config.toml
n_layer = 16
d_model = 320
n_head = 8
n_kv_head = 8
head_dim = 32
d_mlp = 1920
vocab_size = 8192
activation = "tanh_gelu"
norm = "layernorm"
norm_place = "pre"
norm_eps = 1e-06
positions = "learned"
qk_norm = false
attn_scale = 0.177
bias = "all"
tie_embeddings = true
parallel_block = false
extras = ["capped logits"]
init = "normal"
init_std_qkv = 0.025
init_std_o = 0.00441
init_std_up = 0.025
init_std_down = 0.00441
optimizer = "soap_variant"
lr = 0.00283
lr_mult_qkv = 0.5
beta1 = 0.95
beta2 = 0.99
lr_head = 0.012
grad_clip = 1.0
warmup_steps = 200
schedule = "cos"
final_lr_fraction = 0.03
batch_tokens = [65536, 131072, 262144]
seq_len = 384
doc_mask = true
train_tokens = 501900000
steps = 3983
dataset = "wikipedia_en"
Each number is 500 + 50 x the weight over the matrix's rms, rounded and kept within 0 to 999. Layers, rows and columns count from 0. Numbers have three digits each.

# layer 3 MLP up, 1920x320, rms 0.1, rows 334-377, columns 0-159
502538449469598464447485529505485518468473439565497485499525431420496470533436479456439457501561508518524520496594538480509453436521444424522586552482486527484579462517544440558558486500489452428534435489444427524455452513505536590461503497425466441585507503558498435517478580480507490560479505525478546490454501413570494484558523550528444485574497477631439538380441464502437466429510498471483482450433507490553486464610487471493524529530549543469424504528551503473539497497352594
476463541492484475402481540455567488497557557506533484462404480455496459496506503502454399527477472424572501494454502571481500549523558459584474423489450519468500501522452532446569550483431452456506593423521595544522473488492572536529470447491487515496480519512421460507507537512495520419526529512505610558463535530550559440535520468471541547473457613524486566493508514495477526602533482475429446514572552583535528480423434462534486536512533444468525511538465508539412513539503500
405529489504428566510529473488498408470482440491524617493535485501405489426477486544537484468575586510453541548468531489435471492455581463492498582474526501566534543556545498475530481514416574485398449463443541486486427583496558453456473437479530453467441451437430476468479576618478472427498543499425452507483507541493456505452518477466565377459532406544523555425524425516533567547467516429489547453488562499596520572488435533470473403525561532503422488533408523592511478427548448
502504540541550462399533470506448564501536468547483476515535463477574519515407535539555536539526444454423546440503536485564357439456502501601453512519445454439432419464601537551558503465580497404475528461519495462593543496467439571495489563435556444521425486589511576530448538519601439513460501473567510457527413547507528464486511475478469432516463521503519590455509509514523483478409479403549454637536447417462378484430478457486537432501574552462546512591534460541463522570459453
472551534476490478418535475468499395448530468617413476585496436494511533561559495450507447367371518566548560547567473515482490487503531474572493536470611550535477454445510569448516524590491497492482466482469529584525571501489388479513557528435549446509424464493470449501466605485452480436484462497451573556568463549479575572514414445524431506395539505510339570491526486512569473485397514487512540548412582499499481515528431531415522516479429498415577501574562616516527479480386508
418524520491514466468538515625550548511503556532481555479532504510537443469456429515499437505475428558455440500505521514402446504438680515363501530567523619478517446586479592529557406435467436494495445468564484581519473533529460559521573404473468561483508494482480505416449486507524494497491537525468509484476416472391533479443472431509521466528541511462522505487499464496522496502533625483493550471520406547528555532493506496562469556482520556479545437478478584524480531447551453
601488438511371445483481404574483533491501563504492519417439428433522469414444487536450496490472427541439597543555575428515492505454569501528500420450545553468433560518535490479563518479486468460483509454481466532523517527471536510494569564476490541410504493470494533528459511559486538437378588542441531567567490450475500465527470519461660422506531579462522510461526555483482528464502463413453478541557518481413465491542504645520526538517514499436517503513559442516577491459487453
495474439547552439520418502356501569555592591582483505429486503469509501453512576474525485492524441452417532429473447485497472497556461454519472465507475520557522593487552515494514482490596455527617526527607521513476516549535536396532505451502580461526558594470534530480580486476513466509451490420545587434495447539462488563510480502579512461580447471468531598381407512546459530487393516494543480364562510530508578539480406496594484556498469575532462438496505573493492513501461533
450510540465557419430495494536528514389512508518485497553472435494478489469571465448421495466476505399525549539465556453520558479418463473539470503633546535504467479624376525510552519521483552604434519580528527556523465361541515510547557358453477528467579523461527424554509507577520459508533402477469587508462425522508500500413493571497533530537524549542524548546573449465530444467454521408482468592485487486505473576550454498517523414472471497567561591581561486575493448499474513
536524552504526505456488486499471487577402563478610532461538466566486484508581540491466505512560401492527552554509573548567456522571480531393461483500410446544535556591493543548558401533444495581526511547611475592476499456519534459590505499509442544507494590514523531458480467501524484525499449522514533554481532556505512464519459487456430518503570433492454445467582560523476457530530449514443460522504512489592471387530496596455586597462469449547457476547536453482590502429521474
471452405503557424465469449460534504509487450472517565452499436514544462510458482492523509439502413520565473496378567516551457530442539568479567509505505543503463504469461477404465418461497426517445547629538451467577571445488517558520520474488473478456401441521449343448468517455533457519464533592560575502554530450450540456493530543450462556640478534534514582469548531560463434596499461424439391508522500644484561555554449487581545479502600456481567445474510440534497593525508429
542466546519578463554522512426466457526585492486485520473377444445405500505519588527470482435547562476433412569505419512517596545492440468560465559477525486560462498485595556475475451507437594541494509548461492484489525515468558473534465513517496432522464526575546567489586498445671488531538536492561497494493503544554554500404512444380478480507399469521478480600442566526520563526515405427493573524481546461522484440524483547593486537331437485522441489387522545444487523434488437
574523458504516555522491547499496489447531554544470462472535468535536510430506493555573555463447388443489549399553471504552554461524615440616443489457450540475411587427544561464498464548447563530484533536530540539585491421504500496489437558453525520555485552532492616526524490589518489536579473551476507426389412541402487551493463471478450545528558490583450511449609569440500497532467421479535453371551429530487439430427499467459523503544450463485604382498441536542575515450508545
497463524518497540455522550534553563503452510537447432463457555587518477511481531498523589475530494558474469493533482520492470512534494556479533525549491484487449473477468445462424553529486483476481515527622554503552477514529450437388518527495414485446491420488522452476519413510525457593539515541516497459549483531474536466579573594501517492520498580503465488558552483461545501517639522499505464523435484501496564459485488537607428464504503410455478571500515514516500526453457519
486463570506450497561594523583518579538448587553536516543494434560474468475460455566490487540451507450522476474523564512416477507552473417458521457542606339492480569480494580538361414565510565496518499512421465525431513436604549496482566627507451446526468455469510474521545522546482445552575640493491492609582410453583577483515496514497449526466514606568538542476546508458536498510494483483472498511522481545482555473498467559622425496390517421484475456486466569493423412514492505
543557521519607455554499490539515455515522434472518544484458492504531421486478454633522350453612538481492539510541403416483528588425519572494539528467453488492486434451448486511471489534457512483496572524573502448559477562450467521549425574472548505574455474497523455522473490458507575514512515544480532561539496410509494513463453514434490499408487551429468491545507504638508405533513425530474477528536458499458502405528459596549498564412525462548453425487491417408515525540532532
505488446515462449584413431463523441456583501445446485374556478584517511372447501547454456423483503589499547577528489625516527415520517462497444495465512418468388516522627560547509422532467474496518522391492514459549552584468601478546479588493506492498493452551494475367489570554468483511516454420559524513487454522503501468519527536498569468554540492509441549421547517490557639463480478487536529552530472600424475439444529528390522546402434575495558429456507508515547600441406481
490426392416510563538559470404520534530461496538500521503570488374557664386580441612467434596504497522451497569557470500537553580546585460418535486496508487447630486438528502486602454427488539563505493621424477481538606611481500490478400564524534548427500517461416543524557428493475438512437442454376479538402471503462517550470551575525536556371496418523511440410495468501441484518522468511538555457456544459490489479555412432474574552508445490518534573436507505462438474493476502
537567541485488434401603480524524481472440457504433442534466439526455526461473584425445535431564470428522368424545530423439494446581484470530622501359463460484503506644604490456433496446459478412410336539560450509542430522492545502479501493508577513476466447437501516480539515503496445469586589513539556506476468478385472537573543466459530397503528482456546453569421516561465497463464519481548544622361527506496517552582610641527424536473488500517480546499452522437568505556500467
492412496446503518543436635480478562517485511415469512481498479520512450420457539575455546404527453478582501390474532411547401539553483544461530474472559599512460510411557487486519450549533515480478453450516518562457543459459495585564481433548575536465504539552565451491472518411532578438476607452508501482592481442449491479600321445508472491519531457481452510416543580487430554497498517527463488423596559580430428565536518512514482540569544485458476505501468488524468495518467518
576610511468469466542484485503500476551551536556548445520430475544486484481456517482424546493533465558575506578518587443421487505528530520547513473457524453543511599420397489420519463542454492459470537503442434522450510542448516418500521555365368520537507526506469483546595510604489498497532573492572571461431517438480522520452481531478475499514436533492452540539529486412518518430395555569483445562480484523534517529483582508539497494533546388524478514480461489489570534433530524
509477497583521493363522587533526404538505421498535610454459427615556510485520511548564565450482441439491530458614488491566496458521478507494525472462460492443366457501503477534535508532431468451494533542522451493467503469545587527533548502451504384469452510454535569433510459412481438577465520467632397562476464505527436540543495410595529506401482517476474497542506343462525504481458579502546509537570494519534460471516425448513426520466480507517427463589525520534489498515484561
527587521565558499488463461566598400520512497513458462558501570483635497470518526355535415424508513448444546513452552578502527449634514423535530479522517545454471504526444512534423514472461478446425447512465531430508425560470471514527513426533496481455511547541462460462529478451466465443560497506400489501508503462437502467537516478465457390504502425488473512540469528525453520508522493501438493470418478511620457453453475570576517487489476523405489538463515502416475498457424625
551455470592567514493441453434466457460597485491515528451462510452540553445510496394473554511492511500440564516613479511550503521526506449610542496461462527487403527439473539487399547411477442502492570449469510411432533495444552467504522581547558393540435433562508435413401471508551491518563622497575520440533470582497449465446477524400575506491597551500509496500533477402546551549430535456541420457501408531526498461516532430523449541408419456460508501486597415487520416393581431
532456433491457462373486563473504597443544455509507515373528511548473473559535509522564500485475456497474506410539583482502452525503536485495575587392544454444519490464482505498462502339594477503570536462467630485525547496561493505526507398396494486559488503596520503467451450510511471437509560519404476529421406491483519500471473509487551546569467479450487529477480477522527509606574437462430545518527469516496512469531418514563406513497454456347471472460460467489510553500576486
460397454489416495572470527620413402544517523492460534528458543443399481478419574581506488501590415454339575445495624528469452507517491463454424482530461547509371518551496496479538473544505465539544514509470513422519524600440503381517427519475393484530532467545485507534437513537512471535443570505488526491445518554475407481420468580568458433515450505512417546456496522505527476544477411432511467434512539550476525509443493390468523523500457657478560505464525566446547558482524468
456390331458403456491530579588440540448486572600445478438416524454468542346529481512432446500520493490537535476428416470446366411577556559376513509455589626577454456510622505552450452459541524499543596375385455439500454614459587583580476643471569486475511514581539572450495480520528468496447558405335547449470546404536577519617591399408634542473570575415517503440528477359373497452404406640492686530498538714338535527451442514555482624430383552478439477576518581556578543342483484
573577460560588494523542511532504517461523453483498473535509364446553473601524461568506469566583474606514495520383508513563470506516468485504491502504427520517470528500438470429492484451518474498460517505519475543413493443540581438589514464589496492465514473506495496480563480572517559472463479455580518526450488574440570505490466540571498528577537474518565558532480542501539480526501578456579441418535513568558442422506449407587521584458451501475471490453601454491485495576506469
481460477448482540562511477475556509525521522531473558533494493516490513483589579465494586538489521577461499473559518544489490517599438424597520515531547490475503530568426581581513540549496632517552532517401479552598510548511505596512514516557551380544615478379443475397480501445500461485435498519557423457476504620480512507475537428476540548572520496495502535513525485599481519531543527569538501574503519432590403491528450508439569507507522487496463523455492470486504441537484519
504480558597513546450459428405418416537550458468514574346534494522532473585426438503458434547525547550500515449493512394463428557530499481510470606507559513503494580501432482441537464497454501410417446513447598518505481507494479519497562413514532521478517494475490537462630508401484562517583454477500561519513561558486492441532473477437497520422510487491485480576512535520542467588571497497508500572551481548468409405504488519551475516517478469463450530409492496513555458454500463
550412501595574500529519402541455477499437489552547515403558508561495526500558541474410468469529562487485428469522522466572604551546521476415470463539511484570491446596548517495575465601499509510530429445551390568563490489539472509585427606487538559474593528525542519477540560468501459519374495503573515458467516460534415429573463453459445516528512589594561445412450505583490550493467392438466528601504473447498449509508488482593601495494440441477571478530421459442465441496483402
483576465532522500477519592496384494507474405486576571473470432477558498519448552524455437454561495527485429472444422610545538531486575418494435440515577465455553455426461507476380495500467506492411492496436477422522442542451456413420547513512468543454592486424504432543462534500448563563483509523521538570482561486513601423493530552476470523494524538567483553545492409572515551619507465493508486489510520585519483505343537503434474412508614533493428533461518518504457470502453451
480466469482548534455519489523541509398546534470489536478478477521570538511527480450435502477529466481511529486535544576486463540501489497531469447587475559476534487536473548583543441443504519592510488532515481486445479474486532531536540493545461549455519432493507545584510586510558419439539420467485435465515516436567587425501537466568547572551391511519553507457552523522442504499431565501448556438513432500583456500437591511533465603419452489458427495456539512447401457476531477
503409499405501495462474542515481520468514485510532554565474478555513578551499556522559501499552505567393553471504513530494513515510475531497382502521477504436439423593585539562429500476390472455505480539503589455571538433397462553536553520573482494478532468498473447430449590543519457518553433550529519480568580551482460591608524521445517457396566498603433563569469440498543531393560445452543489581530517479514562507491398476474424528517531423397523533525475532537564486522491567
512419553511470423552538535442460532499493484498505491545501512559482449413509545497493516441496478518466476468546475524486532618517528496587538484484453560478486519492550523498468435519500429426486422487498530539532545489525567559543474519499554530470504516463474507465447542513483514503487533413462457439538533496494557588559423538557553479390540588482459503438408483494481402528437510405486534446456560413498444497505572530518449410549492568456563477528558577544489544502411467
521509443487623449493500434396507540414459415600499576445587450576544506488462454631479466540542478563509569458546504548604467511495576466480522498522563523516628413500481560507615521474460416469573520477470574502433553498542546539498549491476469501498503581533433476470514480505585449423465521484569488561481424498491444524504509519427537515485552512432558496480473383440503423470515461521520591509495442541510520533460516573582439537420462550398505433520478505454455457490555444
494516431469504530471420443407515464556474362517441517435527480439553561539460457571440541563576516506512532503585405459522467473547489467536488556400445452554525577462543428505466544455436507452503543512502509514409444525592450506527573549501511460455468433487411507497483552506533513479552476518515546647455497458551496456562553463507549509490558498469475531490521540508467589402497555463440416488505478442480458562577448491445518465399569514577483492527591525553521537474436468
435462432455510490453486543480488509517479424502455493529496514544535553448454577453496500492513498476458473558439531508475473544528528546402393514481456467485495517473513502601447409482427575565487564515622474481472484427473532524490507507526546457458468488537529475527483505490417535502518491460552500506525499565540456523462480533470465393455494461538502545486526475523488547543482493459421549466523501504409499524483496423533497492513520455456536488530571525408496505401575456
471546520437520449492484506552524494498503525539550488454583439452522526526487513472515543468557491584495444489492457523552506543594493486476481537519503506496517511464469548460426489536500513586473417603471586508481503546579502530461490461597555463506549439464499556416473568453511520525498473526492463545483539531478507597475537450558508545513540480470490464532480486518501582555505526550474470487480503524521517437485431394512462491542506470473493523506475519500424501431562533
553457496528544430478529484416500403456606454438476566522457565563566553496468448537453479434516485479479585597517565550494502515422555537469500539445491468504442482427481448534544558592497396532535525586460540508472498589568589448441490533535478557564425475482428461500414508428539500482427487466506469466454473574485441465403501462461523444476487483465433462402467589503472599475517561536536434419609534529569541561524403407470437451454565558546471634472502459477445537560439534
505504452538504545494438500501504420502471524556484520475513469557431549517511436459512444534562559510546609486497559527450511473571614458415512486490466584452487534450554528460532493439594478498471553464524397486521529459406414529402424532468558527518404517509507472441568576499422595476517456518491528521453440459588543405531483592456493465470549493493484584522540503421462552494567490507513443575433534402496510432575531515586504569527580467569516454514563551457382516523514622
396472505498451474524488518479424434526516606489429480480459545471463493445422459473418383470639490524531552491585593595452446553429439488456480540475555469472575539479607412544518510492558444529501593599478532532440570530560453538446499429504465408446421603494495462543442518539393553536493451502442482394560501591540524631503440416519470458453359536439428511491511605603465549542502449459495459529392502493505534485500462414487563480487440473560565471546537444470504601501489555
591530463475522576459532522328436413453516545508528578438552430405562467450509531573536435542468462475487460554539532523518527493469487480507422500517469414355499628497568475516508449460587532422446502518531610509496495556506474539562486559513514473427548436537438559460539451432504534531445499553499493478369485391495562538481482497437443599430484446660538544519550466458446474403513489556434562517510478507547537434451487409561445480570459467525511443543483521578507508512560499
403538542408529546500445562469416574489544581448387519467520477428570588498532451472525535505536500426562506452509559480499477577498556448424563413523496479572478507515509570466506514506505529507497490441530498553441534556406508490470497530441533426570497573443484491418466348404556535556544553482514563496513602489523608395517472501481571532557471536522537609514498506468467536422483584494557510531495536418553543500509492503467484532463449585468516523577405436512498500467479532
# layer 3 MLP down (transposed), 1920x320, rms 0.0949, rows 334-377, columns 0-159
412505532573460518517521553448501474624462410513474534494532510500483569570545587509543501476386499484476496443501469525431464524450443569553530496471522519527469471491531508515550479536556551571486559436506482578436502421498445556420440515588456472448452465484562472484533477569511456472459586548443451488490510554511517500437445526524535457430580461486509451538483517443553520518457465482501463484542511457561522558442508497525522478513478495446565496528487455589491497531532472
523552517476567570509543428510471420464595529491476482483492505376523507515588582466422468532531378503556531504496470497530570527565556538601513432514454552609509526457422522536470493465509448456489503438479567527551419549483566555425492521582523548527480519525500480486554481562580549581516484492459508455412475496523546510524429419437480488431552456539506499536462509550479465523524440520528527474575463538479561566455524631552552444482515605457552412481501598540404554552508463
446448552509483505494511446453488554504464468431525527429495544579558550420478527475529462418450471483481570540542519512501486478486427517494442561509545542497481514536459484405448503498518409414530424525525496543551460473525467532486505488462554576476529558471548441474499475513499529453462460495403580533469372509472561563537560478451483558480401481530457552446524555504474460501485502471625417532424559462643422564508481620560404498515547494585483437506572467457440525631574547
513530508462472587543486450443435469476469521405536408569415575462496486551527542517375531497561512448489441467530462509444551472561447530499511495533535556541573474571540423498503511514522479598526436498506487657509514445488473595455526483508547440549515423524500449448475519539475487529556503582512623483518532474475426454455522604527521558542505452559465608525530530547478490544537475537464518443467564582556586547502496495434484452551414505547512360499482505468550438384441478
477563461582560412468517580572498408505510494527537472514565498553491481583436582480487475538461401471469486490558512507492497467522482448482409503486476469454474555481542508474411454518474578443471495545460444534550493517527556548438454373509555470490443472391390482500547584495504534425541433445623441530453380515517546565493502501528557471561487445450564559448491446485452451447525354442535498481434539511526391450442476416483530477536533450490491519473456555472520507628513544
466441476536488559570545561497480473569544623506511533547443551550442517492456483554480543510480531468533342467531523506566668518468542509491491470460508527480559406485481519383558474494550544469493544429494478437530455529471463490485450508496554487510576552517439388523571549490592533509417520572506508451546489528570516470575635520535533516570481579538525506473523499449471548555467556492500533528468418537561532527465513568522524579511480404592460487452497504552472555615492424
472519449435600472556506450499511492485453495400485539532431505566547606520530484490516499478493447498548595454442562394517511443532516457560501432538567426484480603499482399435558493427500410430507495496566407449513495478403454476529545421439446478500531555532586586497575544502533435467483471436570543486490469485566473457555483482535451483485469505510428462483530461498572481320523559571462453522531481524420417424485529471512421548572578554460432435480520583512409474516465518
636579535418529472535502481478581541488471515521387493441455454461498468481425572532433524428492480512526493620529450437483499447505475585470528566410588524477383487533501503458414519416529488488566417490534473498485436433484532542479634489436516535498590432444531518442452458456372325533574458581527477467467554464420489543405556496535507485482501520425495595493448588508409647474518569528449450546556447523489378485506501527598596511478525425446404656542476506485584519562435487
517520597545504452461513467402529419537440550532474486497486558481509483452485485511425527573452456528498494495492422512559494503505467541422535500496484472590560539562504560511575507522571512462516492460541433417557467542545534487438499557566474489586493602577534538544494518511523427485505479559396502446529527398424487583419465445545456457506542419407613422485385442498463524556526546506501558495384508569523491509494497538553528488510480499529490585612380527461486428563461523
435494462566546454504483454480518417514461454482447431490423516537455470480532467489521549478522552421457507564442573585496453465483519480456551401427521433429575599495411529550522509539391478502556510519520475439477480544500453427502591578497460529511535551529471528451502544464529449502518338503596501413478544518444490502511481524456523540556449495468482469466600533464497437570605503442465448513617474445527596433551453507534499473552500509404461401527495483502511538455565443
537497514503491561431493467572452558418498601441437451495530434483563463559473544367427474456536422456486487479563485559516500467598501560518519524538464462478456514403376534465560551377508541427473355474471441542543478455499476466468512523478507429542635514469512596503445468546505536559368495513500494508421513427558434477569547526545452511444537556472586538528593501507554455466496513524410518566539446421535580423497501466523518543482522445552466517444511608505375449498515464
524527449494531479418468446501499482497474547571551541390496472426506582395478510563514561546503536486490453588453432523463494515536494531488482593632503504457421426507579547555477496501554503552468556618555451485503500452506537489417528523497521432427466590531507497539557391550497527502473478431453451411525469358441485458510591553465530427579375551421472466488465523589429471594543471482452549467592472512496562446521598507528456583408474542519501609449443485488446541496578426
466488455487569515435501534485501444501428551503566567567508587436434477447465475418460522535557572514557493516528363417550527548451524459505581492501499426489442546558512572484509534420483482497447506586544543584470430481468524498485548442451348464496542564435433581450495504558514619471569457396505582484565483448501423562542530463448496499575458522459474465496494559508511491566434549458503596524489512535477440598528420491544520546521521506472485457518541452517442489470443582
531523451485533582445524522518513544449388475533439553480480512506513490514453460531503432532425479561404438562544480436441476412523493489516446440430476407480439498543546517621509444538507469445487529494491485512498448525534539414542518496501545492539528555505468636455473462398574523575514528445439516496399535451419572433483473537488450471486460543512617536523506464563374503495490500523496442454433435406484388435492418438490462527533533444542563610517480517502509512519509471
550474478508571459507544603489516487477444541497429543524450545555500467474578507546532535434451533451461479550559408432517503477459508453542427501497532493507438512447472439584519624503502387484514555439455526495484547442494508512469409547529484549514561471568427554453561525507551496460424554498415511539484571489467450487563477500568530442482471521541462465583495433513366527387491410426396442496514489530571432488509548459470478458465455435440501520500492452505530516424472474
532545537533480541470525532449533505433487432566435472472565501485519502416459536430437398418359529534490571444519554512493487461590499430577482494471482497587438507543448478495519512499504453485588493474523536495490492429454475534410479484497370473597465398518557488508455497480487467394532467512460403499496453526585531461535456507511515427495441402550486481469471519566480459552522438456610580553432606559590514443543427442539474516431529572505524459520440459411491468565452472
512473439458430516512500433447491422401545526461508492527466484426470493457469512520391482569469497590568555604565484531610508471462516401484488523566575463513625473409489420526385399534417494410609508515552523565506503480477427450501419509544499566448408464551395540535410531488562474527428510443530479478522497598414445570451485536521466429509490495481376494456434530571584593555476514543526530532472653541481405437469570509496470445467562493540378494645540461424448545473508512
535556574492515627420489540442465515443461552515603445512464493628485444527505489520511521485471504479434494430392494539489476566526445426568443521445450548448597497448506518572506513520529550535592474496466477467528457457603503489521571541497417454510475502480451557456494492490487379497517500488408465396509512546535588465503505465437466430439529541492435542507487509480504517526613473490531476499533498504461557512528532462440457458550534491412535488504535511443578618455535431
534586655496569465574457531475589494537500488532518575470418560480480500429491497539338514497473471529553494544507529509495587519480402576500526463467484478564498484479487433527546576446520509408483495456516500547509489442480500508478512546492580558376590505557391474562546496509595478443537543452521537497510436437597529427558507547536531558418497527550595527449467426537395477582451552532470494486522512409576459497469539424507573517530513547581412520507487496500495576550479400
487462514498571407536534591419458483406576546497531527499530513568443503409533527522442440452517467471445464516558493638424546597503487562488492521632441464515560555452358576526461467508553604517462488498500481478469457452455486473520592585444497513532424494536564462632395431619459535469439590468591668471580547535520508474494478415536527498534550441555517497555568469445533504474545482481351528603566427492386487542551511488520596382605542575517528505487432504531451547426444498
510516470534455595448523478396497568549530468479573498524508466519517502553476548420498464546575554484547510563465547528441409459484519482540555518505418471550482567406366466496445505508481477633484437475471445518425517590522487543429481590477497405610456476457511474392463494504542477455387527455442546461468527455501530517498537518578456536460589594507480445517521536585492562506454519498446401511510469423462539519483564525502549420550404505506549598452537528491508495507542502
531452544547492532453495531465550476534532408448484499477505606491409500429466529371451418446529599426579473488424498507547524435555452481456475567591463501551473475470428410466447461521378539528506547539523582452471447507467527544517520655586555453424514446419507578535514457496456463521513414512470485456471473596592528495528506553556587467518585469426431457552561447552422463461549526545429456516498456381519503522496584501425487590524538467419470541410594486420534524483415519
494583432471516520449563570498459525522453518564507455390456464499528489579499534552586483547467498521501535423464420517558417575525527488473462576477467431502457519589584523556573486453472484393538570493528422518568524406531446567486495489531483539456480543498531480464575473536530481543479443469586422507527412464494498505513419483502588435459473443521516427545532523481510556535520453503518461464429536512462531454515520496455469516458516557524530553513424527526463532551453499
627534554505439529561511505489500512536455635457463469441425561458561508535514409540515513519393603461470498455446590445564522540492545497451457533551537492571519472501504487469580453486407518614512560611526454544474539537469440472449472549557417504501516511491469527482473469491549430545565447486432430587569480405544438477504550548489442581473482460524412437526478458486526466470544446589397460520433630481555504454495462557511560545483419507504457580407501505515417509592529387
466575485550494469549567463568524473461489476443437409526418483519495593470463500441573470534545455525508552543492556478525611477558509539538467462516379510540570590445501510479490483509495552583506422554464448456460543617498554493526397503487552446463534491495529429502476498520463504536524512560515423543623532530581455499488526509472513525519462490519428472534447536457493482452509591578433503413488508491594482438406503572549529442493417529521497539589487474503484436452542458
501540501481536538458522504490479470477487377544499455506475583482490614524561542525492501485555496566651531444460468516524501513511498497517570585420539501475535525535527504613436520560417550462519473600408473539467438514575549459449549482571550545494522552532544453459482489438475585562521441479450592493522521532431477598514531486481498498526572516597472466446471561436529453443429531557548524524506498461539552462610492491536536524436460515522526523464550533477414456458526660
504463565534442454438598402469428480488453421545522543515499586519431516533546541438492532518461678487467435500511389474432520487561472504544486541478462477416483476598468468449466506397481624539444449438626401553535548488518501473448535530515349590446545466403602439415544476625598499451619446442516543543496487599609496471502562583477515499572517456493511444511618481501568557504504454483533543527495429426460582562493493471484478471512439496453428502489541513476532367603443494
455525616456432465552513448372564601538598559473539603494480429538499552567466497532430584502563500484468398568528592474531492514409489506517470569551506533459443476510462464517449572563532595491466534506495483448498541540416436603547464430425541446485435452570431514456553437528572466498433518470556526661506476490530517418540523503529389532451575540551425571428490471536526623437538525560499499465367545474521454469476562441521320410429465601520570435431549452499482470527478411
537515451546557538503539504500448447466480546455518469511395475529479551489565535554517506415570457511468538504553500493507470561530567477586500528499502474526479491543467454531516441610521528435503463427563498457549513565497521505498585552452593528568511557483498483542489499510582382517581662502482493534498497533463544431528584487486569452512542394496568567437613488498500393463407587564477624465509435524471458482516529504519496492451562447461507475561474495443523497480446571
554436463464511440532462568466478508518457449475495507535530542470422416561572447563514539444502496533572523399529526546497573436509508474489535458488522515470453393510411466573476536458404471471522452487421469528483466594549499466493479526486494400420487480422519498537557522574537468487461527524533554527514493511573541593385503518464568522487453461523440494396452478525540545476413545381511527491495522478478557529492527464541519563446485547592521464494500584517553507479501541
493546487411567552525550535413460455441583572478475491464425502432499554487508406534548549423523529436520496504545511590560509485504548408514475425507420523532500388461379500490464439398485500479464511461464442475508458442520505570548537478412542424491499508466501526512494467476577446510485444562510474492416473543541434504512591445536474494476493444542537467504544485508553559528474546471518518541356569489490483460406483508549464479425520536474469541606404442492431311526473466
450538459500431590483434502520547479513483480525547492558451499567591416507535462451514497572457430413522470515419533564428557418457548378415484502446567544474621459457486421528424403516559471538528422551548454492447446499566418507449425588495586480490516446378514589489554527585472452479386479445519507517488453468512516520496405544427507509558481521514550519514532448496510527436426495566536558487562475541506542522557531531439554435366477492424471539546560465372527454490449450
517530540490438483566524469471516502460462506532583536437570465514486468482496567549556530473580494535510461459400409621505525463559461436526443514548429454573545475524499429430547519561469539510473615456576511596530455499495536489465490472476522499492599556517446508591393406483562412561416491481538517562523495422491469558521507572497405583478551415580485541544482497403552535435585480515509418489479361527492497461539516495554496463540473547501598474516602576435562521413467512
653492469510594474483446562473431582571434512519540463521534490519614547445581477562515496446539545478471502505507499506538479447510608547491481497440525442506513499468513498550453431381557478518494496572496530417548484487454472529556524467510505370493533444540516481426410347408516468488482494434444444511493519435485498507518501440449516502497492528505567566470500455510473521563481478408533570434562540422472506475427550482444475495518532499447481528472553464577559534484564520
506551503472506556590569441529461508456520588450580489531478477470528517505459497515383463556350471425423466517549482555505533545522428503502478491544534456453517539450485518573494563541518565515466581437524502566487446461443450516535585503530490517409560547518521585625464428589478514532540492498462406465512552483504476433480527534532447436534474460456469495535560508468455538568483530511449528467461617500548503352496564461419527553426452517502538543558563410526505551492472475
540512495503412545481511479478493491527515563498582463515477463472419476462597551425540517442418466457539492406496465442472463423548448485466560506513518507382418609450453474510450455483499543491587553434492429578472442458452510524468438524499576494457491421435504533558475418505448521506572426562466466522538536441559493457534490450529435432547541519424546463503433520472480524494573570510458466532463481515448480502498458426424483527542492463528507538463564475635501514494559460
602554471407525634509440415480373564512509500499472467524501513562514439508531589468505450557421466457446529493576568471530533478459447427492560539469488373507531532569512434554456470525530655497561455523413506497420521458444509404511510442587452571510436516511536503554463554510388406467592475435545493473502529619520613557421519413505514542449484523517599546502500476482504616499553512465433542529542528441569456510408542546591565497425489449533422511505370557414502494483518535
524474464519509453504510541487468470467531451511507476504546532552501504503507488505533491505397470480414556652489531539465441583463484502453480541477446518446491519529572520487544415478511506520550454481554404510470495427409510473451487399513451447405473464489594485484524472471614521429444483474493496472546560616460557497446397508420511447449441507523391530546494451486605432548548458494464533473534520473528408542445465594540500447476559445413484491534434524584498544378470487
509419524544490590505481493466473510542574494483565553519465502544478504598495509469398460501517474517516495535382468503334484534552523453452525578498576541515535548542453375503532466518444396428563533536481450480408506510511536476460413397496364489477553579516499473488557438460426518556453477519465545417467481479510518526540457552480530451537551443534487533465513528568510476489524525516494417602430542498551533469519530489573469449489560542508537477517524541505399516516476539
447510419501526421548612528529603501514541492539598488535479521466483487481498494410535552562569510445521348455478430451521497469524548500446517555479495514468589538476564515531537469448542518495549607487476593506580455470470526541553556464493490455437510568615517539490456389491543484506516488512453509582590489579480521480487603418494482535525496480594502414569545581476466490586462505468401487552485512479498511524435512481521566605609476599529481477490453490492516522589527500
491539565522418478480562519570443496533563555433353492415478515515473427501520440514576439506507445505450555502400458420591449487564484462440456556520477490467436505525460511498418508418460498560514484541577618496508465529508465513484566487580490548418581469535556580459522448504494457591531511572476462650529488415448530573527448448522517462451494418506587431498478522447485471431574489506441478445431458468516542578464499511396493513460524470566551598452389435559529426449500571
448536553431513424497456482488534483426510442564520564537437564521505514398561489364530394451469376559590542431447515567431488465505408574513511507458566490511548536456574574490534441476513546533523496505467469437616486478539477485546416535484500515500589429533488463583453513521547554456622482468563499460450509427572467461471506589454508579558503503476524578513467555434475481575454584492470455563564488522498497555525498523601333491420536474520413451515415507516558467601389430
524568497453397422479476423470576466527523532486572517370434502466424465399518445671602511491587529483431482543477500507580405588517556425386432463435546437469442502439503501476452511450504594554564582484464469514505439543490477536525559505511522512573458511500483455550535473496547490638567518504557559527556580482444588460552522513568547471453523518552506412561644495461429505483609474371578502511503582458452485461540449577466477452434452485481566395480502476460459471386569471
577479439509572540597529471513596479443476566518547495616446447619521475562468519491524499514535505392498441483404446454515482595520436492504547502469458485459420526614526575478526430494465515541466481484541497510491543446533510500511447506553496492481531523448500478448522482565482556344504615543455583514513528442504537488502456492520521416516438519521575490435574508591551454375498497550386510489477478495487429491479466446460468510481543524465503618540492510469555545569494476